config.yaml
num_key_value_heads: 7
head_dim: 64
max_seq_len: 1024
doc_mask: true
Each number is 500 + 25 x the weight over its row's rms, rounded and kept within 0 to 999. Layers, rows and columns count from 0. Numbers have three digits each. The size before them is the row's rms in percent of the matrix's.

# up: layer 5 MLP up, 1792x448, rms 0.0509, rows 1306-1333, columns 224-335
# down: layer 5 MLP down (transposed), 1792x448, rms 0.0457, rows 1306-1333, columns 224-335
up1306 116:535513480490485427505505510486471457499455459525492509500497485514470529490477528482480515539508495486504459483512509494476561468493481504491522512527467532496442514490517505521501480573498487477464501530521535501484523504494483486487464467542531472483522513487473515509493493451458491508482526556507480511481538457503492508478507520505
down1306 126:490505489466499507524517475472519485497518487505529506552470451441501508532490544447502546488526548505538546502550479497448537474528515464525535530506448538531454522510520497545529539522507487487477476524526560559480513501506493468461510493494502508519496518468535528504498533449497500488477531490502523519478433530482509494530474492527
up1307 106:497485540508438470473505505504452498509533485488510505479504539493478466521517449518446477458554513477485496511500503501478514492499491522469525496539489499501477491503518494540496522518508474489494484539546487551501468488462525466498468510497540494508496502505516503460484460486523464464523505478529544452499474514492527545495510464509
down1307 114:478508516497502516470495479483512494515506479485525467512496506528498486479496462467526521528459464470513510510493487476491490485492514482499514526491523505510459473487500493521526528452515497514501506490453500536545445484519524483465510533497535496510545478532504466546505465447479530526544497477507499491545538483473507525506514515552
up1308 110:528499476463509544506508512475550503514502476495505528492469498510489518482519468494494505513503538462469493485491508513441486492450520476539465482480481482512492449480492502488525537521506494509456484528514556540518515424502500478499510466485519510488501513523462495520518468490502467513492541518513482462480503473523484538487521532485
down1308 106:488482515527524470541461513510544536488505459482511535462501503459526492504485499501491518498476493492519499485542488431517464510507505450510453543483532499478481532507502500505482467513494465490525510510528496488484485490517475512540470525490558485513452496525526510487490508530507508501491552517502469436495524478536482463528508496497
up1309 102:535484541510463521480452479474525510482495520488508494504500502546492504478495501528445474428514515492504528481504459489481533509534520482497516501495466515508473442539495492522496526538528507520489477510515482529509526456505506455499497464496515497494552510440516477469524512485486493560466480545546497529549488547474493517507457508471
down1309 098:466468473550455529515499530484453502457490518442511531467460544485498525544498532445500526509487495495504487558472457499522521492502473448495481526508521542542460549505502519531485493482500527503462538457455507507497505548487525483486475499467506514520508542460445523553484518502481467495502579459510493500465562565521516510451491468519
up1310 121:500523529495472461519496496497485503482516498494472526511497454491510454476508479492503498461550486522503480504504502499508509484515519497510540462501472539490470478458488492502514511465510475479529508503570521467527518452521519513535498511510536502483499512538484476531515478478571478492517496465467533496544488473529546515455498554505
down1310 130:489470437479486549504489491499509491510537491517505490523509519552469515507483518548510505464496501440544517533504483527489496508505571522472478529460441506466447524502476496494514506518496436504471490465516449514482495502484452457487470470495455542509514537460521490461485514535504537512535508427485490464476486550503473463524463447538
up1311 093:497531472508478551541519472443495533492555531486479520526493494497472475521502481487512487501523492489511464527520506457471474495508501532482534459504489489513521499496475492484510500525516461522544484510503574534529484500534460523477480480476514535471510554485485511577486499520480532491496466489480525461467472484496474439496500507465
down1311 089:510532523477520507502560517514471510514509548507505490499484478542471520522516532490498466519480541548505509432470442496489509485500495522532524520546496485524505516506502519472462528485518539563504462494460479493468491483529499481518479501501524503507499469480505480485492515561537481474474508520567510479525516545511481527498516500498
up1312 106:530512497502483484530449541477487496521501525486506520474488506502479446496485488509469467497544513490547540519521479530484541484548535530472473494521494510507492522475514478487504512513554495507480516472493504446473471497503534509489508452471511513480534500562544479478474446485519505468487488497533517501477501427533489460485462483487
down1312 113:515524507497524461530509504490524510524499460538468486520458527503527538568454520482523494511492492470507505482504539501487545527531514536461483495492473513515534462513520478489505516507535452525510530449517540454499520546447521494509472509496471452496474528512485489535544516510513474485481469518504483536506527487535517530546502522528
up1313 109:480512510492497456517467481511512472486502533519495477495534532499464505512474477456465504514531494448511476519488565540513499512515445497516513503474515514496530511485539539494480429518493529517492474469478513502460479498502509433488476512517511487516467517509487498491521463481480544491491479497501469509439473496506511469484476489496
down1313 109:475536507530518476519511502497481504533522466557494522471477520512528458531518491492515514494493469490519500482499527538495523496464454487495462489492502503475536465504460442494487483461474519553449518483499502475488535508471497521490507478511561491445532520500453509514465558506518525503558496498482503532497480494513547492482527500547
up1314 111:498505532531451521502509481547494435466516517494488508522508504476540535489509468489538492504497502445524530559510476482484534497487512549514467511544513547539548448472499511505515471538474518508477499478488484499521526486524516502539499477503524511494502511506478502534550509481499527529520465505483524501463495485524497491517446536490
down1314 113:434513495498497502474517486499529490433475491475540519534492474494517488486536460523512448494520446540505496501501509482430462523512508470533463518514526499518485480516460500511474498515501484501493471522501471419528456498475516481465489483513490488535489520538546513487502467532502482450540506501512493520494482493486474493493498504515
up1315 100:497498518499488503483467519484543492531489418531491495471521510463472506510546478428442504542495458495472480483489501497500520518441436534495489498500467492498479487518496488489519489465485517480480464482535487461469511467495504467511529485495521463495471529479503468470449485555462463494460499500495453505494465498481496497501548492498
down1315 109:481521483549496480470532548525485480523537482459505539527491505461466516478543485455457531536463495507460495515493491464477462553489483511514531502488464544464477476536508516503462447502488501539489499464508514444450484500458529535513505485485584515508492531473500448507487504498551518501479476442511490515533513485508524493512514499497
up1316 089:487502466490483528516510514475502463484461476494492467489537544499478512510498469536496487479468518512497446503516493515443561454485510465464539483507454485493478507509480475513481531516505490461473504518520537523479513476527480496503519511502507513498493504503437478475473496479486492484482498542499508503462515488532493500477468499543
down1316 077:476477509524541491504493546500505509495531512505493497514495502484535520532466474582480491490506528505430485515449517501509503478477495512546516432517518430564518547488498475504525517458513496506460504497481561510535484531498525511471490514477492498525490506490464490508494502535485477507459506535477466458456496494504511479498495516475
up1317 111:467458530522494474522474551489458487546506499494484486472505508523516501508523512496485512526484491527522535505508512508501473518510483541492506505540525485493491527510498501514543488502519479517548494490534481484505474487458486550488518569528528517558464488490460475476521471504519489490538515505521489513556500498494466540460481515485
down1317 113:472455544465501513531528545470488494491500525486551499506533517456529537478486494549549511485547522471505494483468477509472527515510496489526511476509524463492459484492513536473526493507504451467530495466528505505483504523546477522508510508547525494523514467493564476511529498518503489446462519479448497550527494524455510466487494489524
up1318 100:479494510523500497528493474507479498498521506506529535533534526498490486506484481525508505529505520453531490520522523473476505544460480464445467511475512500529485524462547542537521519457513503528504491503482503500475528515485521536482536522492502525488493507459537491506455443507481536490502442486510476474506522517479505535509539556468
down1318 098:518526483513492490463540521451523492534482560486507495515458491497550501497509474489505491477494517498492541476500471513504483431498472514496493478505473494452526489511476502452473559510473458486515475478514505556484548500492463510507500514488494511511497500543478525494521521483526514494513491517551519509462460474475498458542525464519
up1319 071:492464497513469461472466503541542472549477488491490481505522492484522476522509516530487494513540493465525464488494503470477482498478506489499517514502492493537534483522493469540509512509541503486493488523485491495507485505527547513499485489556511488519531507511493510500512448529466536574511496527464499509479506511544549481512487486461
down1319 078:469464525516533507450529500526485513484512511481519553498494504538455534484493503485495510500454487548514504522478512534508512524541506501490474507510510536479503531527463518470509480479526515529544478503494513494513519456501488500476483528483449509483489490478464456516484510476468542474492516497488523482543481505476455506465486548499
up1320 109:471480546534464454496443488492498471496467476475509526498523489459562515544474511460503502475486503482546505518547477497485463470484517494472534450523481485512508472490512496474511501507519501431495487518526496524498469488521499537505526499508514444499476512510547487473435496511508489470450523542485528533485455557517538494495471527497
down1320 099:450505496479507473488511463513491474491503495528499505499487526509487540488513528491492505512495528503474523490510495511535497508468454491516519558489470583484533491504479473493523507506489488472486551529485493504525532511494495513561511492514541532481502511489543526482504550492490533496500506525481499483478509514462524472527502511490
up1321 102:486517498535448532512518516456525437516481491501523505518495504496513471485466481469491476520500490494516451558492468459498532489486490512479495500507502535550527460504509534500500503471502478514528492498560482494460487519512492441482477471518500511480465501485490468540443457462505500517503475495499492492454506491507482492519465515502
down1321 101:511470478501480482481520528484488501517524512459521466440512513488527532477473527490512506481494522495506480459537524508513485482491515495535494501516497511473457554464497475500508508559509469490507483515518533542510510488489450542502495543518485537499511489459481497476540540508523509492482478505455506532557486519542502556476484522519
up1322 099:484517525469483483485517483496499485542500504486481488510550532498503465487498499483497488447451494495464524521512516518515524501471528500547431484547441539518535535486475501493495497542470462487489492584495500520478514463545492468471538524501508505515516518471494490501516481517526484477472492507529494485503497501503444464493499523522
down1322 100:490462481516518536519448481488474522472477546475509505471472473500496529524498545487493487485502481481507482494483507474460464466515485516454521482483528492536521466458506511524479491459519475483510535458447495479512476546495497506491499468495530503512512494507483540485492491489499554518526494479534510531529473523529537525492450505462
up1323 105:467483462512498482499476529514514524506525510518443509523513545512491519515480460511519476525536537524481470499489528481477504506536504517494478470496485489540530504470460484467510497500552487519530505556477515524436514460502497490508516509501505530511536506475460501505480493477516525495482487527493491474470506520515497477514489513505
down1323 111:501520468507504508488501502493533524493536506512506469488484480498501469514523508541515503479465474512524534493507449454500467482497494490527489538459480461515488505494560475533477475485515489526487522467536517520467455456492520455483588522508549444495492503521490471480496488465504524501521536509497553439484488522505484498477545488525
up1324 120:502532524489495462518476494509484486519511483519483486539490469520526506526530458482505508500510509485486488489508503480467507496476532550446515481484503569516516497494469553528526478515488511536497491549549499541510483487515500496508459509484535510480456506510524464497515451472575473514494491516526517488562497494499531535488502512429
down1324 132:481467496530488504497509525504483496472534455526439438552465501476526488521517508517539534505441511496445521506462507477493470491496527494539488499466535481547450492521502516485505494509493528512498468498549528495536490536514479476487514496510560496523479502519475509509536493494500468499475554548502479477513534533487540509493487508500
up1325 113:499542526495487521473503441492501475500523526529508525487517509527518526466492503487523523477497504451505517496507499475539523472515471497493513479444495477507519486483494498490530470496544510513486489490493537509501519449502525478479506495540529477508479517479486505480502484508468458486430484502522522501531467494504533484485521538482
down1325 128:510515547531486497450509519511502544512476530504522469456480524529505524501484477473510459491492511482485515519511528513476479514501498503493491470520456541476540502485463511474476491460546479550492506504529503437517520494479496485516498511524570515528465502494515515494481518492548460549517520491529484509507469438500468470498506492494
up1326 115:537500484511512507541517523485523504511486507510500481496515507535537529486509479478526496493447520457523489529534440504528506492504499506529498454508534549495472519499484506464522502478484523493527500507529529498500477491494444499528568499523525498470460519484519441467508501494484502488527496564474487474485484490534544505471493522517
down1326 106:457502481541485495499544503484468503507485512500494532489497486499512543510472512537535497520523493492504540498481515566519546503521463486502479475507465518521512467487539504487495477545512498501483538509501485474504506500468551537506471535489530483494561473497490507497483498488511485506455480471504498470531541504501509532528445485519
up1327 103:482544504471469525484517479499477485558497506502508508514510501477478477457440444508491496491495476485507513530501500533525523518478518530523515514513497497508498528484519556531503462517499555513476489487505488520483479508488507449492484527520513453512513520480514522496510467458487513498471498497515520491462521451525493527464500498510
down1327 104:543444490478462452490470512489486514497506532521503462470519518526508475497543527505505511478519520529525493445496473515526525511503472503500504515446488552456489491515508483478511518520499499459534498458499495480513510493515535545527496499485486487519523504470496465484487502522507500520514470499492514495506473557505462512491478538533
up1328 097:522484483499499470468499526517521518470523522519483528505479476477470493532504500540482478492488507496521486494512456496449506488521515463500539427514514526473488495484507484462480516471494516495542480501513483487490483501443494513480456494485502473484479514514481511534542498523488521537467490522506490501514446511506481470512477465479
down1328 094:502516475497506490507469481529486530462466492511486490523513481508530511534527500523461461497475452507506489475513507505495477523505476436504479479542522496538474530510473509525490520442481518468505517513513486532491519485508531453469449515502471511496471505494496532549449510515469497471461501513485464450493492504509507510531502505500
up1329 099:474492496528509477513500514514467524507515492502481515476531521494505490415464493476477515518472475508493505503505474485462522486530471489511471498474538539498500450491496477515544489503511514484479499512518549491473459511548505513520548522520501445487495499440461474496494515503532509506465466506515485514507546507543512473515502489524
down1329 098:504508517491527537528521519486551486483482485529511538528492476483519480509506542535459545500525495486489504515533493525499488549456534482500545520464491472492485524500529477558497546556522485421480476457494487462520503487509487469528462501461570505498526498458514476512535489487502501473506494538485517536442477542446499468523514514524
up1330 106:504532488511452471523520504537485494500517520510512514482477490513471478478501467501507493526509518526453495499534473483483517542502505532482437456466467502547495499501465504487491505526514524582505487511521530556499538508517480501453467498529519514492499493446448485499503476486504488502514509509520520482511517516507451488524465516490
down1330 106:451481550479521516528481548493510504545503530487496477517486489528473533509520480515511477498497507507493506466521472505542529519511493503522557521531498497496500489527505446457474510499498494454520512499463515506515510466502481516526558497493501476542485475498463514492509494525492513500502472488511505504501431473556482485493504501464
up1331 107:490494492540450503511488519490520508485531465505491469505473512503459467524525487519482498522479548488506507502469503524479556513517500523475474476440498538494454492501519464489540472472498540493495452471502483520471475502474500534492531527545526480466520493495552455483455493503461456487474488514463466505539473525556528432538493487508
down1331 097:517522510483516500480512508478459500540497569476487457482478448472479467492499494484524512499500529528532504536496487559492487484502520487505555478507490533492508496476479490518533470458540517539499542489516463493520461528425480559420514518485536506513517535509508485547503513525527517526537498505503477450496583485551485484525504539461
up1332 109:487480531472503514514485511483522481512488517500496506520493483479519479493467493513508496471508529515514452505481471501485546526536502504472485549484497490554483480497466497465521504466537476531525493460499518500456542455527510523515527475515523486496529484523443408537445449516561554497493508507519483454516483465504492468474477515500
down1332 105:517529521501530520465522522509495537500487512517474515481482480523474555498482542516512518516542509484464524499508531471492529485515528472489563477496464535470510489511551482498508501502551494521465507493486487468514511499501489485520512488507517539507552498499543492506511528455496504518502529469515467523471569521514510538547504501478
up1333 106:496473470515479493541469516512473479506517478520476502489482529501491539508491514448517458470481484496485536518533456455517515496546468507510534482483467477514473467484463522466511485535504500499441489545486497489491491460516495506513538475531511483540506512547500472497491513479493499494521527515522437526457529532477505528493474550522
down1333 108:474501499511491519515459552522488540483482512507508519527495537527488485509468517482476478558502531482520494501528507507501523496491512528493510516525474510520481459471497493548517492452498455504508551484487478521512499538513537473441477487454531555551471480480530504498493487509536500528476492510484468484454571488518509499506499464480